Weights of a small transformer language model.
Architecture: LayerNorm before each block, rotary positions, no biases in attention or MLP, untied embeddings, attention and MLP in parallel.
Training: a variant of Muon for these matrices, 402M tokens, 6927 steps.
Each number is 500 + 40 x the weight over its row's rms, rounded and kept within 0 to 999. Layers, rows and columns count from 0. Numbers have three digits each. The size before them is the row's rms in percent of the matrix's.

# layer 3 attention output (transposed), 576x384, rms 0.0544, rows 38-52,102-116,166-179,230-243,294-307,358-371,422-435,485-499,549-563, columns 192-287
094:420486472550519541527485492510532459551460523468484549499499461435484483491500483494480365535424460537522540478580494503586543520474511488512475514547550485398594518478448478521500510453468479527527524449485499501513544462491524469538519497544509492524477491557509511515506547456509441515
114:473489406458563530536483440462501479449499509564494530446521501491503511472433535482459604479536569499500562474554581476479524501498458400552506572550544469488497476516516493526509474523512486507596457504471419467542597542464550557561486526542457524457459523464538509447530560462530433484
100:462551561504534471470479541471492508540467480502507496511538454479504464542515488489520398476476455468507420455541499502468488529465538496508544437525542474517466449503511434447500483481481494499550487445522508538430501540525474531503519453549495507493571537484498526442504518567530462519
093:535495512544477544420538590472525479489526514518550482540490464545498502561547481500578457519451421446589562476436534533538480505560489455458458466466542452546567518502535493470539492550437479482492462522490494480524514540508500514452558514491447456437445490495500491485575506485447491549
097:463447586533538512506519498506498546490479542470489543433511494475566557487547567506524520427503498526474468526523442415461578539553480499545421541476505480501568544487558433503439479510428462447516392447470525551449512447420532484470545498476537460520467476547463451545450444440538474451
102:469479517499457493499506548491531405504463552541530513548516482476499475582577448497540508532564506520462449470518550484417494533465495491490483433455491457471497516535495581409503550544495507472508523508528493449456563462492496510509520482498524562470506551434497546434472532442518527496
098:542496430501475464498500486477433407413522498479502437481539541502498567505488419510493489514530557506478442581505546478566505465456484534545517510408542461508473496480467503492530558448556445526571586472531458510518487532451478442464435510514447480545481427489530507568529496523483474546
102:502510458500494519485485517471496495491531532523477545502444492516500433395434482430454515500475497527524494506454513542496482535488485488474519430457462506498455511531433422477442480565543534502511447468431476496556522604493491545494522423459474525503531404536519487584559538515464522476
099:597504500420517481490501475475474530478510477515508478519506577464463525635478464530515538585539424490538541518521500501478504466436502507495489571465471552533483410567458548457521502498470463556445561447552523524474525513526550441487494513494443501519479474479464519550576459506492497469
090:462472419553525550552532460511553530523419548528499513486538521552524534458450459596441585524567515492553538514541481527554444482419492539477500538484478489514495483463477556524581462520490512445475439429564508568533486490522512550604467562533476488473470454530469514516473496438544573441
099:553515517491562492513544437522530516501480548517499493520430538528490476511527487538498526553564414462482521523517483509465484485507604457467524469450510511484500541468439503506516510553460514527475514454498480558567549473475439466539522489451452451493468489499529524491447511507554570503
104:497545560467506490489566395532510520518495507527461511535584500425479441537528503434465482473529473503536510499535504463443539530522533494476437494445457461463455522474457483492525454410515478505570520500544460517492543519462518507512472504489583540503551538542447506488438551522558509539
103:548528479431521509483552495546505512456507425503515482474510528519556557497482475543491480523492563520454506480570416493504474554501480542549557422518513522552547488493497524442470573534639501452521524496533520539587419427477556496466487451429532503608494443509556433480566527475499504529
099:483461540465499550534495573486555526511516525516457488454466527486491468576502515466465437511474527548523487405456436501511469423501538490522445474529471473522456522504528552499484505536479531538489405461449438527501523519459523471521596520471552547465517449476510515500522544485515404535
102:589556471471485498452511523512450491482579544518526438596482477432465519510509512512495503487496483490390506484491481453529548422531418538508479542448468478412516442454433520471450469550541436519525539457543526473406480414489509488487504518491506524504465521530511530517495464543530601527
100:514428586513488538548500433495431438551554527490574502490542532463536508496529458498495497482515430464458458467507510523572523518448505467526511511465501501468548477484582540454555577563539472473476458553493503480517528503427480474514406529471545507459496415538541493528468564483497488503
101:530484539475496508524537509562537476533525443554514491530482447460483493590500485442510437502491496510569491591542474474510538578497545541465459509459584452473478513535505508464488493482578486512435469526501515441549520408546501546513490484510518507450470500491540526535554560579559534475
101:505479502470523487517469495470512516551524464598479499486492470448472414462522525479493478506592465517540501502495569518518419485477444493572491509479498515480576502571481537475440498447461451512493506488492486482538506468477504568473501533538496457429545568556518525491502490514544468492
098:451535517581504541472567471499387481539472502532521502488532475481540499498453538417496601427523504483436488482483468558527467546440537543572552425503442490510503481500542451493500537512466533494528523438530442501460533516532544463471482468415526574545493540529456513513401534498587532542
093:463487490499502503504464509490467474521485438498502417537577534503458523523548539446459518493508529488436528432445426453503528548453402507507576535439495484484502524458567498498469509490555530464459581495505488563497583485463467461528514553516493505481496550514430524506484593456442425539
090:535526537491497495529527520550538560557466493486429501572433501495492520445497563507412503503519558471521539438493475467507511457485486452422451480515493562528521507518477524463460518475519495543515507504453496465485492531563475530512579490538465504557556495520549481537511460517533502487
099:555526544518424627474530450476564520515458510443434446485462557519486513529493508562507525514508549452527479490464475495490486446486416587448495516554417471480413512508463495436556512475494504520540535514489527473504506476446440519487525552455569453520495497489453537546507520469443516531
092:533511493475548426478470532476471477519425501474572538501486432490530517496560498478576477440511491444499490438504498481517459495483503486456501479510541485431511442478503498581492497566468533483543452536525480492534493504481432500515513562573515508573525552471431546451487534602435548461
084:469517422496501587570467510512545483527447498455528470530539424456458469451488542496499536539497536478464504479545485482532409515487542522511508490439526521500453508464455478467495529451467539513520493457493474571486546524457439471501451464436501586519487487518531559516470509505507473576
096:413485507479478520454489443514450532520524470532474486498499557545535476517485579523466483470488534494482478432486525463461488500537529544520550442490469481520509567505463464505532497553455537462529501517520532478553512495614495451461518532439483499513502480471460487500540529511482569528
096:451439508504476521509536499513485536465502467526458547481490458476519487536519477470488518401482575477525478489487475524501518508495534446463517519535432449476552462447507425521498507536479525497479551486542448458543527398497517448514494490459525544442495485523457479534555507523480467547
104:482440499496512470548495504497493534481616535545575508477502526517494527504471507458485483525530486439448533474516547580570497494442518482580517482530520589452477456484518493475545466507510480483579456599536512504494520473523489492502474521506461550526454552530470476448452465503482498523
094:526506468509416500434490433512494495573438449499456495513479457466526461502500491415455486383441474531478549505486532558462439495475523514554465495505464521531496490547453513523429412456469411554460452527459492531516513511527510529509474550488463539488505501410501553480531506567493515531
091:444582495464477434514462577457489445466505512473434453550543459552578527490487524568519495519494508528523499563482505477517526477508519532501475520500500571516519514533526471509496487528425561521470566501537557424430464487526506518527562517587507492468527459487493488494442515425472537463
102:515493575548583422547526518568517471521503504490475505504501599505513509473533495479558431547466480513487458475571516531564540574491546446467468583512500415492516493521583470485522474460538478461514546410519507529468475466489425482447545480531533561463475498468502501518593590530510505497
106:505561511454577431483482443468505510549454534435418517484434475512479536547554542504470470441505495448504573475525412536462517480423536533497525507538455542470439514590509449470498543425476550518495478522572461449512474463561521525457505520539474505445475518478524463458462462476526484548
094:473496546527459477509594528524482503478462498443515483441509593488562526535475533536463507497480510423472494483486450464481443536467523516473522456436442538507452521533491523424615562456444490470448532456470516548472477491461490525480494468454455397562553500489439519556508470450468481560
104:503491453443456527587577569530525472454560564448448484536560538519582472474546486420499519530507513468504560490470471531563537522475518520548515546478446562527541538535461527541498451472494516477506575534462539424477454540470547536463478513493446518556501527579560467428507456449513536441
096:465513578438508442470550447513561501482507541546484484535573534502561512534486472486463480436544421487429536470515498434452483481510463521482519601514480547474573492560508515513476509543548519509558506477568448494499500470498534425514470448561531531506499479450505464520515465519570516499
099:452461426542542486504414518516510524535560507482477534479543487427364499502462489444504504462532474579512490487535493502527513508538526497508518461472494467506542504489443557492471479518461486477586459518566527472531497544505543511386488439500487543445554459442513462499545563591511466578
095:461522449525516467537512518524472451465525493489510467516555452459483507615483563513433483468410493540530543439461488474509516460536508523441496490540481544487602434433499480539468522500446605461505506516472407496479477533475497516494529444483509544501598447399515433558494564545552515485
115:466502494575540438523482535540577516499488440489503480523446465536398455610504588559412506524541499521477473515504516475535516524557564498492527457563523462488543483491521454513487492451574533520484488477494451491477519530508533476453488544510560471481487481481611459517507484471532498460
104:492521487437506495491549511548516589460516487498461587508571479492497543498478481550589459533526509524527461547546491534499542530485468540545481579431537508447505528471511509544463496481461429492496483464569513540487533398462466554561480454451545514550507515507485555589464505495502410530
091:517493499488467491485491444536466537527513475500529452481516509549529538468468507517472511549488535448497437535504555555519468509520555492475514485412552474476481530513475488539462441525500492518493495534438422477477438494492525517527578453420455504505445532475461511394543515470502503526
097:518540451524529508463487498459496501492580515470539530513575450495516490570464443549539445510544472506450481556511554502537534489468425476505461533449489647457469575521515433406519555478403486496537549479527574526569477463516503486526502460477551518529449458534534495553448444544520515500
091:463486430470534479514505533509512438526506469485540489424451515500544468449446616416477449500506535446537584475460544478425508375453506474447487548507508502481520455494438536469557479463570533485456588572447549521523423460544525445469501529548478535413535482470510526473501497548495512483
107:427518479476484483490448481457510488453500480543505552541529456504514493499503487500486538521476558491453546507511440512582496480505560555580549532457528485532451430502511479506499540556487488434468551455495488522532533460496505486505474502448488530463470483475463521461454452530502420461
105:524546430448543508450516550518507553545509513516493497521497500595499486484482535486539499526510519427529488492497545480421483529524528448499431509457544489493424497509431454541461404441502510484480515516439485548445540438528489566500455477551463556560415525520543539488563456530494489503
096:492475450522500496465514483495454497534457476532471548479500512522564567439430534473545449504462512568494418477592479473498499538546576524503497516467453468521515540466422439502481461468425422532503559505520494537521527487480452567441518473520552429511525496549504479518485592504488509522
101:444458559350503528532524525498516507485502534526510461494485476514558479407448523506539501482532449496493443523508533512512532447506482525482482537521529504513518560521511440502417520502500510447534473530528540498519588475502462509488505410446533553419453529560518492515481447572540499485
096:484451469506411513556440490489550541476503498485545487571432486521543464570482496517455437546487429456481508509447451530496463382507515470576500449411536559486496525501523584370552480512506509528501530490480558576496461428509493485511512521502539563503500490457481459505422483490472536511
101:560487529523480505496552490504459492466484455530493434556495485493466501550522545455549520453502550535557553468507520486501513466510457491541511454504500599451512532471540489473531522546541471499586521476497541586546535530514493509542446501498553519434433452578486587528513577443533555502
094:553495537498491519523493524406454529505489549493487493419509476507568491488596474593502477461535549474520473477481417469557569481483506465463499555554458520557480520547502488484500435427536519514449488506519497485489505497439560564512401475512494404443479466447502504467583474485550437511
101:515504561519468539490551515542515488494517487416514524513515509520576539530483472489461452495477476440482453494534528521409513412471507431545502430446518537460451482444521510500574433506482496469511467479483508520518484505533572546434490493504473523492478550474452499485545445566574539433
096:463454407471493447507467519473528462482544415515483497455508502505503568538460469552478408511539524457489460543546520541516499491511526480523471516421503463494508542514556456441503494590501470506498490549517539519497520484513545548500464467473521465440467452478511484493460458497428553511
088:519531456539505462539559545444472543566495545521516524419477497423494476498575496487435455519439562505463537555485482502535473456516503485424462466578543513532458465462517460538472521534563543501529483581467549473528543494457463475497591511516507462446512482486506505521475471547477547536
107:497542580541510491430435494429511491482481438513540500461459489523451510560497508614492461525513479523486482490492483505483529527512515540454488571516515482579471546464479528554487462527552473460518600457477531522485522413425473445488480483515495473439504540453546496479507516507499501570
102:509485479461518541496492459470453443541517510544583486515477576509488490463492462511496516539457459503545494490462485568574492573482422467573589448527482610505593469506495504550503533573539488476474563465454562533459439498477512518459550469499490465593565454455534515536499496461481552457
108:431478487527532539510517499536589462545473519464461550519505547546536433566536561429486439486545503489542501479443455501465437499494480549461530462503537518496510475470548407477476483524516521531442543508496548533478468484520502479516508473527563441549477530517578489534499486548480433430
096:418543472593527487528461546466490511468488551514448527507506496472519488445525551468569514496505494505520505469542539456410549532475522535462505481477472447465438586391557511496505478507485440534479485573518455457538546516530523481519435499515465476527497409464571531479499587456481477488
112:476487417481486458444517516491515485558541519458508502445493544473510529468464482509519517494405521585461456454471574466555555535473553452509487454473497440523490484447540532523511477504528512525469461472565451437456550529548470474439524467514501536502483479468538555466509506482441559509
095:501531476501451509445516464442486471519505511522510497483438503526530509510497464434518440535468497480515497491491462548544546486558483549522491508459558469470464540594526474511500501457498461484514477550516461442494473531571529441508476492497498442510527514494415496561511508522473460494
097:504504511441487557473455526462464428532575462561542482457536344478536484505474534483461539465541473542503479483540499473490478469481468469553499568507540540496493541478496444497495468488523429428518553538479464563541503457535523509498494492572468533456487530471500522524527493497525496498
089:463471402483577444478444577522511552447423413527472496441476518487490487574533451517455553530483483489521507517470513498497561526435554530480528487496522528463490532525438465486553435538506435406591484501478508510481486569595494497494546486520525525488508523441544453560524486524570550518
088:526514516563563462486462509505493522433472501401493520466521526513451549550534445572517463501484518486524449572525459486465498544466473559524460539418519463502458481463522521512432492469450435519537511491443510554494508503448498552521497564454536486508483464429489487420441517446440533553
085:525505515481478451562454581509524471548431501466479483507479549572462481419482443571526562506498460543445525558539530526458467520472506402506497498517482509514489500493542504522518499513519462519534541467455443442586481486525541472487506580430472477537489540477486470498444496528562408551
095:526463544479466450508481461467551475491461472556482512559436549499426436483479501497500473454527518558507515473464495576479522567481595547490518544501503518532492521535420554567486496516516488483516426542445505517591448557533493453468587537464488487524534511516423424485492460532501458479
098:522545472521516474443517499499504476473537467448472502517475492460487516502490500471519531467481462466447475450486470469566518536475523575511487537433495503493477471553450463476510505533438535578523531557500536527460524514441533553531488492508468479510491510476515524429470487485506511450
084:489538522504477461467493480540540490497519494496464542504545575542451538473521555508463479496514457526520456484533495410451469469524451509472544502611527456484391435525466521575432596502520570536534509485456457485484506450509434524488512475473478540558464455488499527532519482544497456514
094:508440516538550475508496434508555598441501501529495495590475496511460394493539522553506503524495468534440539443499475464523426527556515490497495502570461480459551512490587523542523470545480432543418450508439514450430539470568487482508547471499449486559533569576546457464471549492486485459
093:556546524425509529439413500471517476531510433529467482553480500462481492469499497470491397482578449492510536498563502554491517488515509489578544500472584494419477475527454464504538520505486502508464544509513493434531507446553478533471444523454471569482527491515511525426482542522519572530
088:534540517526447433460596456521496521601529527455505508406521545534494571472507538481570479554434454471485513472487501525502529471495482502461560470488530510442546514519528578528498504441450563489523454469519525490542516520473499524492551509476501531487502511507452504458509509572562477507
101:598493518466509511463541534502566474514533517545523470441492448421508452492580506450453451498458484512538564533490533581567461487562486523461417489479505492454524483481524510517543361531511581510512529529527446552482496532482519535486486512567565536515484480480508484441468465510542491604
084:530515533477495481531553568502518522493561481493511538572511453408522521566494465503485522521512545534461419523441547546516452468501403571458464585475503504538521488532528511494445455540493539466514449478550565513465426486463551495484406562556457558565518475467544496503483508462517488412
090:469490483457566457434485491538504437440507502490488484559409478541480461475474465442624500522487552567495546504486484510532481510497532531518581442527559505521508528526471497558506520490461542420511434510477461511506500508520450440552490510419416546443502436520538547503536451586512526473
088:451516549434485530575418481504530463468472505489537504529485498475551521462519510467551509493481459516520539518476555446528529527472525414461546498436520516480552540517481433521475550508531524455501585473526539516499484505462526520497467463505459521502515587471530446538409549546548496547
088:434538497546563491487452464528490433505499470463492530485532456509503529497454522477530482565428427448570476586514496494542519542506451551507496562454556498462469453440520464506494559459486518518386480528514527480523528501523530497479477531407397492556427522549515509553461474522493433521
098:494541478424550453477502538456496473532445492493502454458463499512515521464475475531481570500510566453479504534503467484498461554524474529475412482464488481469463539529529521409508577474518497536554508525496517492508536519574498505482516516463503484529545419477485481511497468478539574537
087:508516468444470511486498560532518528548472541531487574569575486481513516521614493454483411510580463470484485558463497514562518461533510519438483471424533475490528448509446459442443524497519520495487462504452529466532492547453492527523507484582497587517517533464455600482485565484505531488
090:526479508524515483488499496435560565346471477561504501481517484448434541466489489544472459475497472525528549528413539465452496489478473522396524567519520510553504506496507536477482575526518449519495459504561473519510477496488518464514448555494532516445522492424467439488583484542520471534
105:500525517440466522538511532565488545566506483555519514572453489415535550475476550538498553514404501538450481553513446538591511523509563497550485519504411496476489468430533407493507454421522544506547555489524511499520481520445544496578499432556504401498576461559477506504424537493523466434
099:481501507515521558498530497528503431565518485560487559504485565529479523537529500436541524416492504467500643507552442546560491525451536536549460510491416446487473496515538432461539499492494547499515582524536498501494520545508491475525482505530477521477477531550467478488502503517504456470
100:467545510569456481438459459452525518565428538422492580577459434443471557446436517527466471401493401486552448487498507455494491464498468494442502451528409515485544465470452510511543525509448526515474448481557473481533495456525498522476581518466455458505576525516444493467501490535503403497
100:456496544464479499481569553496476555506521484525459498482489494448519489500485513506530467531464512481463446488495459487476551508504545451515560513568481557504498483394447488523504451518525493513512502529540512503470522503478520521496506613452466510545492527578442521441511478503492499454
094:457489498537563564512499420510509516508460466501365477483527469436447491492456530450498479516497474471506519474455440513507410484474432443520485513509495398515437472477492528515538487508429450564528505539538529511551490397428509574517499542457506443497536553471549509462479530537512496496
102:471476427490464490532528510524486451541494513551463459487467501446486475558427517474507473488469505464543504509559399441504493503514552560526522424555533439491506515554488496513510505453588468488550510620508458542481510526491429519535502430515436544521410522463543458503542508469429524553
097:517499498460553512531436444512462535465537528441501504529538511514464488495551522516535547504468574523515469527470515453460482489566516502442484485553483548518470479445493468445520523502424516491520463540382528421538479620454445508418493527502545500533523482521516517499535463455460496454
098:447499526459526502476479535445522496511435468467513491526517436397514487522512530518461495481538518533471494446512504556449518469512435442442447551504419461509555490452512498495406515493504536528501564537520517513405496510481502539506494494456478521501530496561434514492499465509495476504
109:445515391495481580488497568465495514520532449551489445397454508532507411499538544468494545505543580540558535497501554483549519506467476513533597486463512580560542569518588585518483529560479513517437531551462523517496527537564466489476558483475476478481510512506525508499501417471562499495
093:449488415550554533508492496457482511511416528506513454519498450472491600528460480498477436477504494481477516502439505509506459494482434452471470443491465481501478427446466504545470524499493477473525502481505485499463526513436460552556474557539463541540448541575548547431486502498483432529
102:552497530549440493539430433526451532463459516477520501554635516509510507549552503480520563561560439492439505563559515597474508475494507541460586530530455503424455472429504492483521478432496483508515503477495450513465502441471497502497460443475566489481498505463462421495476521428497493542
103:531483514544501488523522455524424526538491493505480561512452506478517505528513475493632527511487419469513510544491570555457503504437502479467487500496467602549505459381505483471541526464529501494488468500480479505533488502455484567535564541567531464458529523544508495450476568518500504481
102:456467487543486510494581517479424440541447511507564504543490442450496435495499538475522496544505533484416458503517471560495412523528465525470445565483542472466523550497513549437517527469501475548441497472587559488470571580485480438511486517580568418450582479485496435538530482512493533504
098:465462479448514488502494431491599547515493460526469472421419564441540572521506515498491515523508493483570477495425515499529422482566512468406501464536490427450546480493429568562480464498439483564509434562469513472503514486518468508515490538519503444549508551489514516514491506543462552436
102:489555550462488553526506554564392477523529541542458506560515452517500497473502462532488449560510524544437511453521459509499495542451495506493509569495527477427453511460472524477431489529556443495519507441504530474474491502516477505579509473541515547502521427596550483451476463502517546481
101:505485464519411564528513514485435493519424522452546479399485536449591464499484542503492515539543488448559505503519422539548554531430440498523553502534501503567515474536572519505534555476578507447486597462474510502442524554484513508553509499472528451508483508478550512508408539503529557511
099:540527534495586477503436470513595537459502484485518542494447503495540528438478481482426567432486528480555431452501501486458485467507517473508516488455460573529514492612529521483512494409480563527559538463471484434492520500536546527460507510480403548555497521490453456466514491463611472539
108:471514532429563458464567494528475493495508461483422489425464533535475590503500518523438523493544536452485500482523501461506462496480443505511504508524443532494482519488532522464519505537461495545508474533449506460452554510474391531529501493449523497570523507461428489538403503442442544498
108:517456532425527474449499434464581547496454527524467546466515494470524570518545534557501501555479478478435431488451530518477490457562500404408450453482474436536546542504461491490504451440450459495572442498528497486511503496490502473438430584515528466450524545495468483460578506496555552524
099:470513459520512480487492490535457423456496517532437480432511440547531444536480510455478591525458550494364452506489507433524557484523511508570537466504479450538486549504492530460506451526521498553467503488534474457498450489490435470521506423499509415466400525510497479466425548522479496511
102:572512483466484459518509486489553480405519479625529504474461541486458541481495479515477452486489512541468487519425516531482453530518527445453515542500561457491448503466456483477496524513488539530634478527499458366465418420418512498438531544455489550471551526459456462541515551524467552493
102:507489506502437496528482525472534620453472541490462471515462438495466434495503407484488433512522499474505503508544491537540475521472446433495494517530518501492522404473522492428493525523519553549479542498502547509476536485514452564518550524512558534543501523502405477512430443535551489574
103:397547518543530501481367569478536464457525527500514470470537425501554553515497537527556491528547481497505465560496516484445507470506471470485484494546498508494508490489377491523492450523522423517475464484604503504499514508499434506466464421575520537470358484479549480451560455577498524503
107:516466505463506499521504430443537514544488466505498503504478448410426449547524490540532493507423502502572519498466546481466432501480531433519490490495420463449508406444459465535557493490491497588431478524485496549452568500536450493500529550501532475459546524524491475490482524525444474533
111:575484504487447484506517498511509479510504515438441474466576436528500437510556491447454493529482540446456511536518540547458508521537562539515527525500475463504473543501563450431478454458479542500504451553577491501493499498542417508532471442525455537488460568477510444533460532434477478533
096:512496496498532461535475414540539462503454504474514499545481622440466423499476469536554512508500527464532469502527448494522520426492554571525517484579586398482538498517521509472423495430460512505479402517475505523480456440588569552583467518567500414523517472564428499491534522506480547482
110:554486461509558431464437458558542509566463525427509495483447489467481487520559520558459544498511557443456517537554481561476542533487513546541516536545470558519447504504457517499550507475458545537522477498436456476496394479524505496456465531501485513502500490558510504448515531443507524543
104:534505514468456433534526482515455434560522514413521513473553582463531535465497515538461457449494478509502423494468500465535548519528504638476536451549529551443551489484466443473540512442470464484495581475452576505551531466539529475508501464464550519481473506535584479466516594392550508532
113:565512429429450537525538585488504492465553498425531414466507485491587497481517451491501484541548537524521516524550518470577578525469492485557529510526474515555627443482575552518497522459485559439548513480489528497516488440498525565504503485528465564484523446429598387446490407483530536487
106:475504552462520502516494470510544512512482498528519499435495510458490447528437587529434501469546479504486473507465473476482520516516528534457522534556469587506511449487477549498520493520562604521502531452423559475512478524523516443460507523485503519547499553509472459513448547462576470568
102:462545514522560470484473444483536519547457498525455515543461537489456479511481478533559504459485479456483546502419540472488466444497450478463502561521555526530538510548450535502470546469569510463453529412531520537497504527484577457521536435506482414517450532512516526514493485496546451434
100:486529482514476434484539477422433461469463522469506470527564494458495520510487579446504464470419424512484600499464505485520600500558453469473508518535537501533546433444541465555447542465531506513505517524545483482538464563507498562488505448561531488535516442543514465551472524509530486396
109:465543490448555455460527501529550504545419415552427559581477397476413503539497443496532482533491412533496483530539484488468472406530529569481520537569457484488473432515456494480487430534488506468495483479481518541492540428525593478574461549460455476511437499490451495496515476537519504412
099:513550432513488497506517513528468477470458488513468484487546516498557460516490481547510487515485586513492440496535416508484518548499464492491475478555431485455512518446525551551552480465484518455437536490498468550485484501518485510440503486561553494522541510393568468531455555555532507506
101:470530556573495475523549466519492504507480454438495494570498493484502566495566460548552551454468483527495419426440441425483529517453558524402407468458563412451504542531468438441497492459446546433542519587502526512506534532498522584552525471484513480459509523548454512540474546455510520513
097:403500486522433541546491562433449481457545539478470473462501484502502480460504510472481493525538500539494518561478512455506490549529442419557546503466501507566517516504518539515539564505491467554489496469491542452558536491500480503460514544549493562492516458450411514466489525510446542508
108:483556520450478467488533538535473495493560468467506487511524551511478550455503533526451516518545440527504517576505552474561504490439499483460491536508510565489509439540443506534461481481532500420509561506438494529474464478515556466483512450472464460498552535564526495528541451541512490446
101:510494490583511532560493489428523535464447477490496501496525509484557458502490542536599492574424454500507467537526514506583496486504500504496518494481547548451509493502510495476449531576444514455448519478489559525436498524545507536495504495485456438523412450483525491561467452581518484505
104:477464504498532506489516526501560601469479508465442420534443535486515521432564575484498496494481514431526532487529507481469459455421440425518502574540461515503482462518504511552427472510498527476461482473468559539490455429481543584471478496516503540525543566502482541504470450609555538504
111:497569562484502427498554479480490513515482490448482506543521500622556532477468577473491566511478505508532469517455486465505395534523526592449481548450473498488417460434467536501521501470463430499478509499477548490462507526465579490544467502440496418520522483514479506508465550521527518484
105:431524480428517464551538480478526416441439482508587492504547537594529513483462534480491541472530524517498479557493430533483370479546507461473536489468486424468457452474498515508546496465525490483544422441510520462509583513512533464508494508516468559480487506438515577479457463514535515489
105:567466521536484554446527471537541422427487516510474515534543551540540509531421548487485487460546499430522451477530520458382470461585495521429579493458447586521505509472601533550489446536508497478463557502492516505420470559532463520499532505459463506510512432458485508514518549495506569490
103:519558552558477510506481592498544436468516510470475494488472436517553502470501477486486576558528454557432497540510475412506544440464461450495506479489472464526546513507529488525492507589472544514475486523506446495542455486569503400481498509433484571509526502470432514471409543504565620470
111:586511489498516487484445438490436464540545520541520488474493496431460481558464478563427519495544510577504572574519453520588464460501493501548400511425487463479524522527472482525482540515498472524482504474472469534511474494507468498443484515473510438509462513498511552576511496610509426547
109:468536496537505525488462495542447535582527500475599486460466527491512532525446533478461501512441552505483458600565571531527460447456519447502529460484536492518466459505449520546518474484530535496489546459576432490496485488531441497494475480517501506518467496536556574518463500481508504448
110:494487485505507516513556518469547498455480469536533443464488546528508517469497477496511499533430523487460485542447464523470469432460482500467555521510479472505518480549532501479571467550539568541466537564481445525529473447450447496548548520471500480470493570490538527501621466464475493538
105:495524568561519458486404461440515550527580444541413487493468442501522523480493532430501481562589468539575501553505541490543543525501552477525493481532520524490421442525479511531499533514495390484475493467448483540539502528510474442415536474562555540539473490530437496551516534511502513495
108:519517524506539486566500532547545448540486528556492503516491483527513484439502498526530534456486487465463472481456461517448510506486440479494470539506587519495465503549493535468472551586529485505494534446526486507487550478490583483505503611506522481486464496498478513493519542469502530433
103:501477538470490502528519544476454523548415523439536530522481502489554446492498497557501491558418503472462534534502557453490549467500506449532498531522545443491519449513535562525508555525460524515509473545516532506479541433460511367439425496519479489463480506521513537448496525546465592522
114:475529477449507514525481510421456480511527500575469459482521457427508480500498457465482535445559499450556516560501523392481546449526529507497550604529505473517489529552444460462522490437551522504472460550559471508514519551517476532525460528525512485480484465566502473524428500517550473542
104:534524489448529521506501547495486476509584537506483522541549479534511525458462523435547464505491462440525442435564587477478521556495548469468501434532505483488452463537509456495454554524511484536511492511540514407494513534505467477446576488453474480523531592475529434561550466561557577538
117:445490510480471522465501534531587523460445466475452500552617499599503509575505490487500482470434530464515523521514467518554464521497448448534537544498500530528480477503522437502494500470485512509440511538480466409529508490519470521529438514474540556534513567492489457542491438514538525546
107:561459573424486502488443576525532432447500491478466520505511520546460535541554484472496544410520436477555494436471463497474461494531477521593414509521501458493528474529462449482452593494493525539491555583558559455494500488502490493408501480454568486515545511488500478495529499456517542487
107:454530485581533461502487504500518538525451551478561490501412567510512499478512495534485515464519498546475476513450524530487430476445471496484531538539389444523502540495537525420515436490452501510524503469501476471448481522503462509450543530506545499502610474492512507459497500557510491459
106:613570510523479539471475484490449544563556501542491495506489515483493555463500527514436464506538484487503444517503513505465488467464434509484464392485502528455517506549500545452526502484501526461551524491549559516424414541518543548518600460475493388414534536557484466473457426492467476512
# layer 3 attention value, 64x384, rms 0.0363, rows 38-52, columns 192-287
100:537463520488467545572555486518467392440537442495511552447556508442539515477468545497474512506462444432502467467474522474546496559504509433463501526417465499508466518529538475532494451488499446455502451498508476542480505509506480431477471555520511473527497470478573515505428549543531512518
099:469567485453448506453498531492516433466564479464501469528494515502495586579555559518521494468454437546446488546465517531464499491441493354487545452559439503539551496500481504516524440507461567521517492488512480563468424504511449574554545451505535486516539472431529503540517544524474483569
100:542525564519524549514504488565443545523488509438488463532482520512403542461489521539466522515496531496466525507606499495450497480469446414517444526464512482448464537510534455569521566464509474533490563510526489377445523468525509446459563463449492560439469465504480493503469446541466463578
104:511501443530590493548459446520448503506477467462541472507498531473525497464526560476522479452429506487502517561539582541497516539532402522474490466469480498537463527495457542495599530459516478552461540466540499457508433444496478528485532538551531490487453507484508541567396451440537532498
101:451501509491461453526508479442450459460441559565593513424484459586524458503529568557519486541425542531503484508450477453454533501549523521493572543487465541514531450583463549485569531495498529554526501503568508515479559506487387496577518509478520566540546524498474498531494486435475491485
099:503537515573548515468483518522472496524502430487438485567492532554527500443488543395477471522555485537469558509484501493554545467506512557465498546460458502488428513522487539463539479498482420550494476381551558461447543496500414443501519434548533531486469451449536559503551475410459477441
104:473459494517449447504496503502497484467476530573508559553491523492487447437502491573440566469455502458548544475462453424438526571500506501503457487465465546514449458559408544461525532487490440513514515496464490512457478478470513559510458449549494478497496473468477498464428501509432544503
097:521542508455484472498524547458452518544416526477522516525539457593573430544489503542513501455461493471503504528503435535495487435501474467506604461506455466481515512516438504519463527528510485483459512525535538572480464465466494525508527498523436500494471448507471481542410489555459534449
101:542442421570462447472533482438558451524584575490491529515511439531492511473509509490474560490553472534502500527498571492466499436509466478499504533534528542512546529512475571497463473484543505444518469464486493474543486487526506472480480501433495495512550515551572536517491493526563423515
099:535484469491483524461514470538471605504471505594486470565579465459463447501442496446519542520448498517520457412459513529477514494509509471469538479472494528489524562441465449498439533534585480545476521525491458516488572554525476503474503445556472420528518516485528516511497493509465508546
103:512475460500444529486422493458463535521511482527513499447586507492454511526548476563508483516490495539503499527414550515580529608472506536511506436522509509519409412521480457476566463541469435512572491438529431407493500487403475550460488475517527521506485467498474561517487505558431561512
106:515498450416483466493483515526457470551515555487586539492494532476438558506454478495397645491532455426489548466485549512543510497454533476500485531517532519461531493502478430514478461540472507518517509558509547505528476477458538546507552507533491520528544535503537468482622533540413536482
099:525460506513405495522527544465474489538479517456499530436463543471517509560557442526484543486482505445506491521495521554516456458482487546499560562506493445451496546566536505535565507489499495493467520497513538530533488565452544467479507514502489538450494520432526465483534490527499508468
107:426501543494504451445566548503516526465495499540465467522484495505454506489507397467462525518575522524493405538457554510442443571479549471468489452550520506577558480544520477488454550494539577512465543460540509467459431487514500495529487521494445435432512551493501509442484481513500507466
099:443521505512587501467488531517467438488486545443450543438517546456506490447480494514543522536476532483520554518513550513551538560493576415533505511487512476432481544584490554491488488427504443531534386533523548552517567507506440518494510485508407449538477455507509495526536548503513566363